Weights of a small GPT-style language model, trained from scratch on English Wikipedia.
Architecture: rotary positions, no biases in attention or MLP, untied embeddings.
Each number is 128 + 32 x the weight over its row's rms, rounded and kept within 0 to 255. Layers, rows and columns count from 0. Numbers have three digits each. The size before them is the row's rms in percent of the matrix's.

# layer 2 attention output, 128x192, rms 0.0746, rows 0-127, columns 0-95
115:085123157115121131115153136095154159117124104164107106114122130102101101090136112119085176171125128189105079140131106116122161088129085163111122144149094150181114099106112104104134130139122082138148124149115107105081129154104127145120110086101110097135117127141127126092121116143100108097
100:146114094127184126096099104131110098127122139125150129118072145156138111160076150109136189094189190095162107126121110136120103113176147182119114116111069135092084123123144092159085100119105107123138189100167135091139157142134099137159190083110172126077115159111142114159144166116080193151
103:128135150147170106155137122131103115128082119111129149114113145117143175124152154151151139104103155117133111117129128152115170129162146165129088101109164155113107135134152098149129124140136088051145121121119109130159077097160193141139119158112150151159182058182118128202135086167188152127
094:090077106122128110128159063132105114126189125116117135125213111095180129119112143153159119130121113125173155085115168109140149159127112112106166165092116123111140138148205183085128131101087171162066081099102100089122134090127132132150193118096149162142152110097130101135198092183065074144
084:120142077134109125164192046162105106136122121114134103155091125108162164119099157128142103165157129174113156096132118119082133093100114100130208129116170150162156108135089114060131183129144131125116081144084091121147106064116128131215110159134136147189190069149193139116121100184186147126
098:140125200198132099147137115157138151141127085094113131096140079109141107133122072163090087089122165083139133121079116105141151092108148155104103100155125126129144139136175178156101135127132172117131114112113163122149118149097153128135127112128159186163136129139119136124089139137164119148
098:102100175156100078149160082102181133144097105143052120070101161103148081121134103127092091094126086101178096135141137135164152137110134150124106127121117107176113064104113178146109092149115121182138150145088129120119098083138118157147142152124084137160143118177154172122140148178129166126
090:137170127105149066117062205091156152098129121085152101117078172103105105159183137071099217110172127089104051176167102118109110117106142181157096135100100150073106167122092159151091177084101086138122102112148118116179105164106093163124154105126108096135135089153128085113127152115177147170
111:057112133084148143195115086150118168162112178111117158148138123109141150064163159195160120113118083103082116133127140106094191153173118141122152112138202167140122147149160152121159163202168105102168126141111154177177123096124180163125102124128111112126090141161080103126124137138111131106
090:168107170111176149108151113164160149067138109164136095123114174167148107101135092086129110117161107099132119148114053147140138124174152088145128087149101110114120138096130094102134130154125128186130077120176155138103072139162122095098098081049101122107098097164119156103172159042152151152
094:121123165127164102159126136132125139097097147110110086148132133117077125143120128116137076095191123109101152175131095098195180133110231076144134098131111157131118147113083125167135105114172084190156064156107131143086148124115087114077086163134090045160162146144099180095124193150165161125
100:168147077098178121118087093112097165103103144141177068086113118103107120193118121140081130130176162143137111129126119115147147074112151173128096155120138168136095084131083130082131124136066115135127161117139183148149159120154109149100135100122099086097072149114078130101138134086096157185
099:083101162163090149136142092093158148170094143127061112154140044154137143070103177173190071124109097067126122089072144175069128153159121130147187144172194191114149150180136149032171140144147149123160089123120104139124160186128077081117141111132130136135109143102104103123083132101149119126
116:127103142079164120092149169094190132152127160173165112135119183151093120134146124053150107088146091094145154103118139147149134180092138083114137120124089121088160109100111130157110082156159159100062122171134096171113161165121096148117134112123087082084155131080133098118176115114145112108
094:148094118128091136099111133150178087108170075148168105122161055148125166181102124135137070111126182087181207189085109188139064137109170119172145121156101155185172155132167094147114054186128172079111121109139073144145141107122168134136118108078160164133148094185150158159119122141159107169
090:142161161155137139176149090129120085106171129183134116125140109165101138137112142126112140206130064168127152131095134090087112148150136091138182130137164149094136116127129099070136048118143145099158097124115133115150111055139115119112114138092144149170166085127148117155142104135129128167
097:107139183142184112128161148107185130107092136187117093068131103133156137167190088121125170128126107063183128134125122121166124162151146148051090079092111142113110161151142169216132118091117161171137135130138141112079143151140116107120114120111104122086150171126110155092110118139168164155
096:117098178161155145139142110170182099118086182132133063106046059066079133173103143215154087136142162082125114106138140162164159134112196117139130100147182081192108166203136098091176118146161082139142088085119142138100077126106165107124112138091187203151120134110123135162109079136155088115
098:117111109111153087127072111155161134183142125083161203094154157140103142131137153151098135107202184150090141113117104108207199066119129177123141106116135182163111092112133125115120103102069072127129108132158109147113099099084185144149122114133107141126068117156128149146086152117080126155
103:147137129129100116111135143175164135202136111124171130107149175148125121127103111055114117131159137158109131118124089089108104099114066134122099122128077106106118110128122117095110072226113200086123183096135083138066112154188130129166145110088164135141166130117147119106122093088073130147
101:122097081104174132130161122124168122079145122181162115137150102159184107130108114157138128093207117190136215143135133161119136129149134100120181155072063090117115161151200127137153158145093162162129109144120150103110165061145101109110130115121110193105147135105151189126100103104143064128
119:188135154138123135049089142183114097156170101087164133136111139117102103172104133070087156189200159127104139161146070034123121035153111137201076126165055115118088084136140093135106102134117153128096099138141094107160105094091114140130122138128109110142148052159169078089171164152138078113
105:119090168143145080127132198108144168137093163103138166112158185160131064147160128072136139072154133113092100148135120163153090110176142164122094166089101075099099091099084156172108083072076133152183124102161143106103114096098043121123141110127138128098158150129125087134133159109123172122
096:107165134141140199126191105101162116106046146198169072089145038188143140146115145169110155161114137157062122113109113131133090120090135148075143146133197115164143150150122101141126140116173136150122144119115087160147122128129068132170122112138089094158142166110165111145085115091103147156
087:137177131090187145081110118152098152110156125167185080098091121080130134135148120123105178136124098170178118078121139071110191115118124087089093127158114107128087118175174069110111111163151138132064118137195044173103125124177131150145085135141099114073137075150151153109127073138092135099
089:204200110150097113196113134175152137087108079093087144146079123167088125133113111091169125131062133128154164150130065139101122098191092120165109138132118140096152113123126146152125166169112159150045098119121133170184164133132148090117110122152155136099119086128107144124150135135177096188
089:144141130096131154127153156113120077079144128147190117148131114166140162149124103107140126133165153151095135141127176144106106160098136111143154153176099112153143129092092115146121100134142161138064122102107081168124119096154158137155085143064143107057096126137130111137126115048110117163
085:100117136139158108130187096147110133110151167122096097149107132136125129120133115176170082161157094132141184119140128100128211125173121085120180152187109101145128119169134141109145103153116115075178138149140085122129155177132093144153125111126160093125133116123142083155116120101144137112
093:178185143118123206093116134094121144062102156172137094170105086174132164148109149140168142085114055089143129158126148129071115145162158084174111145118144098123148099136104086103125094105155133111132084112070144144052134154147087122098122164109085122120084170126087141109085087152114152159
106:144130152130107174123100118110076111148119150125065095124141127108164084094124153133209204133080116145112121167140153191102109195160106065097117145094161135104096198117124075157154119100160135114093118148143118160109119113135159180118063156098100087149100068139159138106137110111142102125
099:130136113153131103150179105189112132089175105091140093128133105130125082125124082159151089107154118188093171140145118119147177174097183109142210165144086124160155128126144117115099124125128084112181124143085072149111100143115117124105093153124156126126154111110123175143129106095124146090
118:104109142164066062187132137172115196123160116147105127108137177097173094135076075126151130106165146156115126102090137124100129151106103080096165149103133116104171117102096142135079104135174127095068152091180074113190092130118126142158168082123124189114205032142166130121164117093103065137
088:079140112080062132148092134097104173081116114121132100156074148128097167092128171111093154103094139157115090132076105181109080144091144119166163145127137162190123146091102122140139178132187113133092104110153130158125055138109099110101082122152104116109177098075103157179116091093192110094
084:159154116087101119105075159092120085100137088088167106179092134105070128191202102080105113164140138108158137115095127097091136149120146171189104122185115196139080139144110130138152133145129122141135186157097126077146149114101120154126155112142113101174136083101147110117149188118122174106
093:137111127177082155076144119157149105156124102120072088062165073116138119091096150186117157191101148104113126122107131176139140089160077143136128113161143159152082155161162114086127119062164128102076188134216158118094119080145178184124152134135109184158097101192126173112150080151124162201
156:115116114167106129082060173104118126141110130146145107162188136147113181155128168094133178168127131111117138109106172135072084095144078088155051112101170148108147157200074063117160069135179154108138148084118096170176165156129107138072141158070139112140169145133063027082107114152115120130
103:148179136114134121148183106182172115113118104151162136114156161146090136142105100109142157146131114189097160140124120123125123099102109109119120118100131153167132147145095050058162150171122118073107082173140143190136134138150153155085136176052113063118133101092123123086115127128169140105
104:132133149122077134147188108144163100138174120162116145161097085131177133128133118142138070142102133143096120158162061108112119145149138117158150126138139027166124120100105126112166160163180140142140142100181146134185125131120151149156150088134113147198183084103139133063082175097171134089
090:171173143095124147108123195143160082127167130120130165169092112128114150162140145148158190080126147115160123145139182187114139143111113106142128136137164084079112191143113088051146175135133129158096121160109129113092122111117146133104080152144171129118137066139156086122144134148143054144
100:139175090131141125121137115125149114111049143173167115167108097135095180166121137130113092167137167147099134122120110100110107082151126163171111082162124122196185081166123105111143104190168092148087128082140117160100091154159139128155159186154103159141129141154098130112103179114086142181
103:166118178148124105111088154127126117138071141112152128082147130113076099181123142107162082150127157073094109143149145209137096124162152178126074104122125070178116096103082096093105130154152096212168147183144128173115177131130065141067118149132090113096144176164092079137088155123139145105
092:135110118158148178107121141072160129172127151163157145073170123155156122131132078096096133137122098139139142115098155167173092144121148096109161095122167125118129125127107055125176110115116145141135142079199124142080140141131172078123155097074134169159067170101108119121124112107136162150
119:162148195123155176095092137114103154088104165140185083094141117143107126142176156116131183149159088149146155148092134122155086131164179130172106098121132145148121151129125098154113147146127137086132092106107174128111115184049157105063105197153107102110172157118103183137092117141156117129
107:178125087144062150131116160161143103115155140122185132141146137145175099176120097083139142120181251092106117128060081116093035134134139155128167162137070113145168107073102159168065136098071153093105123104157093156153117084147133135118100155149108158186148116150108160138111098118134124129
110:149160144112105087105059158106145154119118073107161137101136154123074120145161114094095121122111115101113113174104133123123107151063122176182116097168121193146158103116101143136096098136133072150116089093122122125148115113134102052116182115056194175095146122125103097141149122142135122137
102:074081109129171125110159111137126077124096108157120130183176105141119156095084119159150135122130116179148135094114142146138148134143113091126143097094111136129120182179161072122168124151134119104098140113115087047157168140082165161182141080127178190080112078121142095131136156158069080157
098:122207126128091156138132141133134097152128103156112131157141154136159132138095113099131107161096191089164147071095136145098146104087092119096128156166151146156082153124066100092176117140131153120104136144143145115102151086142148201095116153151099120106072123117112090100156146136085124118
091:070101152121152101106157092100152121098105135115130068121059128126113168098110128157100089142152151150153111143157124118209207097149157121135093136152108113180106155157122133108178132142140082140109102122150115132106105205088117114129106135177104123138110129156101162118060150159126107124
098:134130156119148132127119153166134098113137132135148116163098165171091095099138132072153098186115153134156092120172053068148134112163110177094094097178060106096125074090101156098111145172067169109092108081156142119152108132152109092148157117150160165090123155127155142163166121137119107138
090:142151088126143101111107145110189149133176150142217082088108146119103060210217116052065180140119137129116117145132090091138097110146161143108110134143150064201084164123071098108116070178119116134101098132089121152138129137119120118099115129117141102106131101139166105130112155137155124163
101:099120132137109136138107147074084174137145092091172135139112106133121155130111140156112092165090147152135098100153123185142111137155121212056140153134117177145127104133176135144130155175113142084141182104122120139070168146139154117105145131129072111171027164164059125148086067128124187169
095:160182151158108146072174195155191130144126127176118120142156125107146131161167137095124140148106146117140123116184114128112060102104071106128104133124107067168164127157127110170176090171128190116122173152081096158125191165118106108120130137084110145171220159118116093092080102133163171115
084:149123130115098159111110152089149137130066079128076106112087147185175101073142089053140049142106077097081131112122141148058135149148105112187117135204130125122138124108061192150132140165149178174115131143164164137095127177128178076094157104161106107062096176122133108070133114113163172109
091:111054149102154107149099193087129116043085171176145158163111153100083140168127101094136101094174118080098177145152139129180153131148164101170075104108099113120176126127053149178111098115054094140186127121145126146144126153125142152114123061101089111079119176131127171150080098100116142124
100:158163130147095164132102154163140146125122080153133151105101151146142114110110081094110167093154119154136081136118122058125114132069121116150160131122107131109160118113119111181076107176129123126121207151126105139128172167097139162084100125088148155118077117109145105156172126066133098141
100:172162096111096190153159155133116138135117130086141076176125078170145154092124145161136127141144152191167189125129126084146096134114084140120147168156117159130132117172168158119135139140074235153068062166128131090136137097143141134167149105116177111104120096073176115149174124114127122106
107:201143130153114142128080165135086115145138173084128110139128116158153105137138122037131112182137119067144177126100146134108114149184085100128140109148101145067111101122130159139091121098108236154171174135175112093092125168108105168104153106115122138148104106087170099100143136097101120108
086:163098082182124145132067173095139097146187163154102127111114071117103143139169160132129172141061133116145100125146128100140075063180188129143116128131161092064111124153120172129122166047115104145150124147066125125164140131127096139117136130147169140124122133119137103077160167042113123090
105:126112115115132167064156145126127137121136160141099110171208087115180162097110111119146107161148119094110166117104121096125120110131095105126143102171076140137176113120155159137151132058113160149127154125139122155164162159114162178084085143120111110206200074075172133108064165129169114122
107:124125119136147162109135126100127171107032119154141100106069093161130093098141154130116157095136115163118108111247091098119129101130080168076070159092120126142112074148134120217101097108100172119068078133158146139111114105128108090161147148166138142123124135141148144110096134127074112155
112:123112087136161141132122127119097123150138124139097153089165158138124113097107134134125110090131085169144168138170174168144119146114125103130122139085131145060139107134133126127147120119099112113150128114055177152150175123125105120146125164128121134130189160144055107158123151143160169151
093:064093133150161131135136105096118124153123144121115119137137083139136138079201152172093126188120100149118159068134134114117119178148142146116119070130160142145141145168199136149193123135165112167111098138042143168176147116200083143071119161117047065137185102122104136089105109149145113048
110:136105076163129165132154080111154125095065131178170131116157046167112138139093094181129159140165109238089182124097174141144103111151106110129145131092121117153131125213184064148141102176140134157096101112152146102115093101195153125130114117131115103098091128100099148098141129083096125094
097:083091137077137158128089153045149177137123160156182143112149137188175111108133171087114152112189126108124146154125125180111075157191117144082126116075128119103140115099091138132110123158106164134119175138118110124069160109111095127109134136105053093097083153158094121140156109147117127131
081:124121129169046160095116132091116153123105099144113112142130099136091091136106103134137107086114105178096159111130175116136082163100136134124095122088146100145162121131093130145120188096163112069086067146084105107165145136105107201141118155198147140155145130139072136104106162157058109104
101:098155112063164104110084151140067137114150146135182149156135195129151108087110122101131166134155152185110090137120100084087147096106098142083103152114102153057145105087145116114099145127104146132100092169125082144137170136110096114117145165149131131138128096128132089163163127143125088078
091:112109105129133092158121074150136153175119121082139164133068115146123162144128168166147127087111152157083107127176080109127136099132104115122143157091162101142121125175156121127166084145138110152132133080096108135219117099126134093131136117113117168125146140110115174135124064144117117112
103:123171136138167179114125168099099149125080105132142080155110133135123103153157141119094148164162135179115142141162154116103111119119115170140156147133103143120149108149094141168075132165120104134129091152183115174117142140166063068110111147201047095115144164164039098091103180144120175093
113:159120094143107148146122106166116107134102144120061109134125137176151102123070107098199059167082117135150180091078149205108101169130114083164168133135114101122128177121089106147104173158153148185107149112137197096152160179093117184133165104106117091130131101104191133113178194141173120165
110:132157117132134133131154166123162130129103103120115135124111239201114084118121164083140202089150181160102119166159090141160086126131146100149156162052120166098166105061051101151129099126105071119112127127133095181138127120139107104146135136152101106117127168158133139124112105122105152144
095:121126117106095150115140133140146174088164092175102126118108138137147154119097144118102129102110103154155163145142102119131138086146119083138127132134111091137140100116116134095108160148123120100133102137167118158109123147152089130126150133131087107105163114137059132126133154151163173074
120:066124120088146129082095152110124055165171098116131124167166156091134106083114169161146142151101182153111061109227080158070125168100105207087109161124080154129133150122192076133177128131125084166128060164140092154127137159132152090131148138120122123139109109139123125132126141151132148142
087:143181159089089158117147122195145154158200045111094135102108150140148127103088088094127092134109145090145140130133078116150151111085163094171122154129110143112085120072089117123097156130165170186100124137112137081117136160084097110138180094096183157096130111127131086135174133170106118100
102:142097085157147140159141139144093107094092155160119122101090155124110133153104140140095135110152143161124129122177148121144158079131109112106094135088143163089102091128123153121112105103075118125107167049155182094132137110147098107096144079095158181155092117091117122171192085134125154147
104:144169147162099125126129141208119155187126165129120134122150148105106128133082118089138095148115142115137109078107114091119105107109124106112117130139065115114141104107157148171090104158152152169124166148139135094086141133162128135178113120220055117153191158142124167127095122164094140105
104:160128111108100140171101140126087155125119163140094120119109134178187096124120114103162084112105141088100098161156093143125108190137165137117146135147099089079075145039116175194115125099157144151119128097168157133163132138140134132123140100158114146148193134100189211145177146107189105088
100:125078097135142115104094147163087142119128169180148172145172145147112113155076120102122115116183144110118127118095135124159090116148120132115140122134039105069123066120138155156083128088089156148128127146121096161114160103142103130120098091099128109107136145199102163145141170151109153106
082:072137136120123139064187102139138082160121099132130113164148108121108141096143175152188133166049108139153094103183119122122104103078128115122113149083128134157156132163147094137186151114170145104085083115148161119101073123176132097204132140200128139165092126114107106125147115140105142108
090:133091164132153095143143141160130107127200131156165148177155155106106111198111124151141140109165161169165130133065146190122117176139135098093196095175099065079100160105135127073158116134138136089176158147151119173133111119116130178092078154109138091153104120106098150121145098122127121105
087:151124146117163131144147131130117129125109124161088117097118113186099142126138147161153100092073099122173137128130156135194123178088195090121116125135169133105123146142133132155143101162145115173105155164127164155117178092113173101068130091123159132144129113111138169110125129152164127135
101:107107128112140115084093179119113143135132115124120109136124081083064159144138132132108141112104120123194164142158164169176109128103148121136068077087134157132142147152139123144148174171133111093112136100131204142090107174134118111166126133109173149080110196127100129112127133136144155195
099:153131137197112162099107121165131090096124138150151112127124044096094147143083108157123195141163135162135138153148115088112116084182113145096086103099127136136134122203183078119118139142113167167063135162091148154153155074174127125069169116122106112093173115121107222108145185132094112077
112:133096135142159097137136138075145143113076137100189159100080080164104142130170134146084099110160141098126083116154127115158129094152151194135135143147128128094109038137174197148128100103063155158151095104151159121075089159100159082140124130122125176137120159121110151155128144137167160147
102:133119159178132121054151152126091127138133157137068084153173105129101107125091136113132072196035132156169149109143095170133075119133131143093076110141089122128111145164168093138166129090102180059138094147085137147123140123136166130167059151146190127108078139121193161154102081122110104155
100:090119146137132106171131129122128108123160129184097090121177178147146097138128131102131116194127163133143092117112106149065081174116127167104133137160088124105135125076108135127140125108144137115157116171146105151097112134181106143146119143141128111091114140143152105145114094089109146125
099:114092034081120166092109140078118143162132136127043081136147126084174102072164085114133156103101085127116106109085152092132147163110132125149127118147110155120093168109115162148151156089135047125140127135145117128105115136129188080175122098158172143072072162158112127126104122148083137136
111:143091189148145136147112139141124163130159156119170116099101157146079123188118145076133162093165111172119192131156116135176127108159144059103136146086143124116093132118077061138103070144101146159132118158110080110115136125138129162066103155109066084110150095129155167083105100134115079120
096:115099153127154166162112140122157121115113106078136134164050108151099114155114131181132170130185137208072094121146097147116110116118140180156164160178100085148155129191192083184164137148096064100086139117098101123099122149142100123095096139125140138155194140166113145144106110161132124162
105:137131128121131080144146099130183143146158136123125142108113133139185122126176110126112123128157157062149097156135106062147152099133132142139133111128128090154161114111127168126114127159099124153153086130108160156132070159131111092109137176190087071129175160094176159129136173050100080100
100:207055091157125150042128131136123116132197115107113091147150068142127134134113075146163113112132129125186136106073113136169117121144158104143152081158083129089103138181204100116172119088133149138100099128122138172160170166127153120102106083137082104130092161059158187073119150056134140116
109:159108114187066108136168113153146084133119161143064111133113165182103125090080091097142140166119168167157118131143119093165112118157091095076117138073085121102103112092098132128122126121089180151097096162128100189148140115105056156106089121161082117145155149108114155117087104162124086109
103:107147063135090126145162118170164071114138083161135152175151129066120123177143102146121177122099146134173086136098150096138125130060152110139156141097142094116138132131113176124170202146182106176150182117123168094078172106114125169139162084120126150073114168124161133184152100143132105123
136:139137145185131079143107143123152111100112106118125145099121116133116104153159117120093165140095146156112108100135098133125076103111134140127110119094138150142158114132141113186124104113115104123129120132171089174104149152145185123103138155075135131167105145101088110138097130104128172146
110:080161140113176179111135117196073151091166102188179121147137178093186165151068124150110129122162137167118122097122165168066150130068134132132180158158126130128124153132145040136155128233155099160131171106109078114096059120154153159121148099105157109130151121135130133098129092086083142113
094:123084136152092134153099124108142121091106127137182175170126095180112152184181156118126162094123111099158127141172130152127053177159148157129125133104108095147143100126128128190144090138074171099121159104060153101158155128103127174088140203109168165105124099118083101178133151149137098134
094:177146106106114180131105118143119120111107155145159139136089140129148117137161148097183144138131117149107151138122118125139104171147112148164165117101141147123154131108099100194103171105143112099196147087164164153103156156059125224083114116093136095151073143140095099091113118163177165162
088:141144143134116151102131128132146121111102104155138123122120090171126111102130152146141154142084102135113089125164121099073116149108099188174134133099119166136132134098205109203080060148130135123110109088146138171178088094123118121105178103139138127126120073128115115191169094112160145117
105:182193110104127122124121132084119085064116121177137128144133142088117143130135115060151151184098112124152101122132119164084100136127126107105095106124090123125201090093081121099141168122149114168143134142145155158174172104125065088168182104128073112087126167157107129138154213124082170111
101:185165134130151166147098153162128096141139096166120141074104123133101133183132105086071160106130081141132170150131167151102087122092119095150114104111189163081105164133085096125103095155132164179132143143132143152123114105154193117139116151048075117149078092216100067068178166148107188157
107:065152073104110115132134128160147127134152148149107148175188124139111172093107189143148092158070115094143156101078094157107155121154138141147152124143125180132143141137170145099136167132163118143101118135125200091067131100161166115153163138151125089084081173148147160106155127161078113143
091:080103088114111108147177107116155138143123126136112189206157152185101151087118169149181148087099157147157075087087123147154111127110144098112186160119124135108146161127138130118183147130118106131073118112123090144105121089150116130154127113063139157111100119159113108147129120138101180131
089:122151174143130123114105156107172158102131123123160153155106077123080102180145150094102194067184117100130127129142120095109111096139166134190117158128104103121102165162142120141098117108096105119100179111161112174151143117147116147119120095099150150148158137142102128183130119149211126181
086:121140143178085096159165198147146156100145085117133130126116136126119103110121090133069094162131184127132140154097115106118066085134163182118122118178109145144123091109099193071110157115086166124093123138077049106163125181126037109141165156174063076109145128117098145110154191090101167103
098:096185171114165136162126160133109140098096146161135121152073105114135130135073158159143134158152131202077108139195107166033142101131056146087156180149104106091156097166148106140118134181129174130148160113130128156124157094138147152141175133078132094188064149114131148137147126117130147116
110:168115195117128147134119113198130121062148074086166137158074124141116097095084107142134097084158172155115094134176039079092144093119131135110095110147069096132147115094167102135124171168097152088077152150134129126157163131112142173136118135111172153130133103129186144125142093130076061151
090:153131073139140111162105073164152085158138146158136171156115067166145181128090152185156076165114154094166141070106119096151144087173144128135143089120138138132145121166135132103131148161122123121170136127130123105171108108147166138150156103151119155116145150131114155156178156129126171108
086:148159132099120100132104116084117116094085091125172143126112120161138112137161079117129084119084112081133066163134153127106117157078147145122103130140173112111101106106092105145161130147127129172123171162184124123148190075137109156164152064151159209129155147121129144105062160180105170133
102:126089088120103070116111196147106143129107135126128112137163213127120088136105131062158088103136169129085123131118131172112122140089104089133118188104088136100099144097101130104130067179128151082125145109131121097121151193142111157130133110097163108119139109142141108164107165118126134140
083:088076141075071107124189118134134138149166137098052124101091167098131128091099107118103056077175158086113114146142127147174168139069098030137174166171121124147165102075083182090135120154123141139174134102193139088113135123091171130072151140095131109164081117139131121160172118164155126152
093:106095101077129149109117132158118059108112119140080161139126162114101167100077099086111110108140105101144146070120135096143173124066113061176069107115108103085140137107131123187129160115135126198107140119127115126069137125101110120118106107134134155173098169079133091168128053109157123124
094:086150098110136116150093114103072117097139105132162144179159101089149217137127172182154067123105157124192142093082149133128147152099204133095155111158138200140140132157149139125177120095133121141103155142114122097147087084133104163150128117139116140078143108142161114155149132153086124135
103:167160114108121127151127169134094175109128120143122106158126136097177133142122115120161126140157146149138132155097132188141110168151127118140192131117101141129145145120126136130116158155148129104153175148136099081104156203129053128090112105194148057078203113084198140101135118101163156092
090:077111122098120126121145094100143117114175120185168119139145098116171126104155132161077156185159160151104127172131077098106114137110083190122121135142113123155141123172155124097159116116116153185112125101112105109059101130167082105111137154108161085106120157130143103146182151086145172128
110:094106165141136112131174091135125111105129141150143106110072159089141074141107103123120132191111180167112074119139117154121148084126119164099130175113099132153068144084110113090105116171078131093090157149161090123122145145138141149162102147137124128136115106088174140122141116076128088098
088:126193111101102078164154124136102120067127132106139091135117134080145129153105137103129132142144184141157119161086110147096149135087107120161156201142104158141153119131112152160108141120105161062093164129165170106159145142120089126201139127141128128113107128070151069165142134101125155195
088:149092104163083101121108131164102113127119074072123116110119156149122084098086089077119135150139194084094088093130090099128130112127123138068087097179091168144119125092097167110112139121097173175138145132096137109118119159116172123143162106153118133141138129104148148133139126109124101112
106:158107131189063098140105151154149105100133125156075102122128097136084142170120106138162161122115157150174159131132137170123091130123119146166084071118177124130158129138091104095134118100124103112059039140108145188137162151124115103085098169096076067113095105130103126056112137131164144152
119:129157104137118110138164108168165093110102107174105136124124161116146093125099095101139113194113178167174108101138030104137102107088117158110105098100056098156153083102144132180157123153104130084137134162122118090137136101052131160161091122149123158098130089157178168137135138113114106158
095:094115172129098139140129184095135131215133197145095123107172118138177094116175143099153087109117109130112139116142115120130078203093124143104173128109136121100135109073144170205111118112128189124184134118146096103099128141118208148122132144118103087197100104138084086157131157175131142126
100:137114161148092155126144127138154119135167129115198182085148141136114095146103115122097197150138121148103125122131105113166077114126123141080141152094133103132104125134142104160095122036103165164039110097169130127131107138175156135120176110102130171114164091075139120098167100100174046099
087:107145166081111215081109098068130133153155125159157104104130104089119159090173140085128155152106076128154130125087149093126111189118137118181140104155148183151123152139157105125148122140186145146147111124079145098104114121082174172110130138078057106128064117157143162086108097146122123146
094:132102165141093169086108087106159161078114135131095075147108120100121128143133157161138137045133132085149103108110144108129175118116145118174114193106126119101125116129120163103148132097092123103162121100123074117121137160086164156146124140141135105164175059146111037141077129138161136121
111:092090143148084068120155136116124155116179069140053145154150131119062140115128121135100158098087093171144130170170114142154141111174134079097081125129127137126084132137120143117177135080167139080128140128124106192180139142077078134072118159110147168105205129090094156112095079090138101116
101:168094105181016151133150156154120156131100060103100124113171142139115150130084077112106110051157176183111160171085126115159068091123134107130084089140137143151111146130095142121147110133127199126085193098142113090115166134175086173093134128141123098047168096117139150164136108135120087138
094:126125100133168144170124155171140127094092135199135135078157148138076111162081089149096166095156117207124158143134140146143146139068106115110145120092111175071126120117137092180119163095126103122094142182167138176104105121156193165133116151124099161076101138135100176104153127084080115090
096:183151132135114108107101114078140130098155038109108193118113071137159136100198133147131130100073156060163089180163101144152078167154175171172129128118141176151185106110175158163172145120118088090118109120133139114157142154129127121115135118225112112119108086139063086109145160129176147183
102:105163101112155139132131124094111113129122148104148146168182106098100127124137161162113133155113086194092152142094143154082106126123134132168153199119156101158137095147147092140177079102124090136064147187135086157150169085180144155138098156108118168152165111087152104125163095113080088163
102:115069107142171097123167122179145096135174167115114109131112132070120163151162144100145130106176148102127122081110120080151125135124180086114141083138098125136146145148151161136120148113155106111093156111156112126128134151078082179062106148139105092126113115133084107147112116177179154124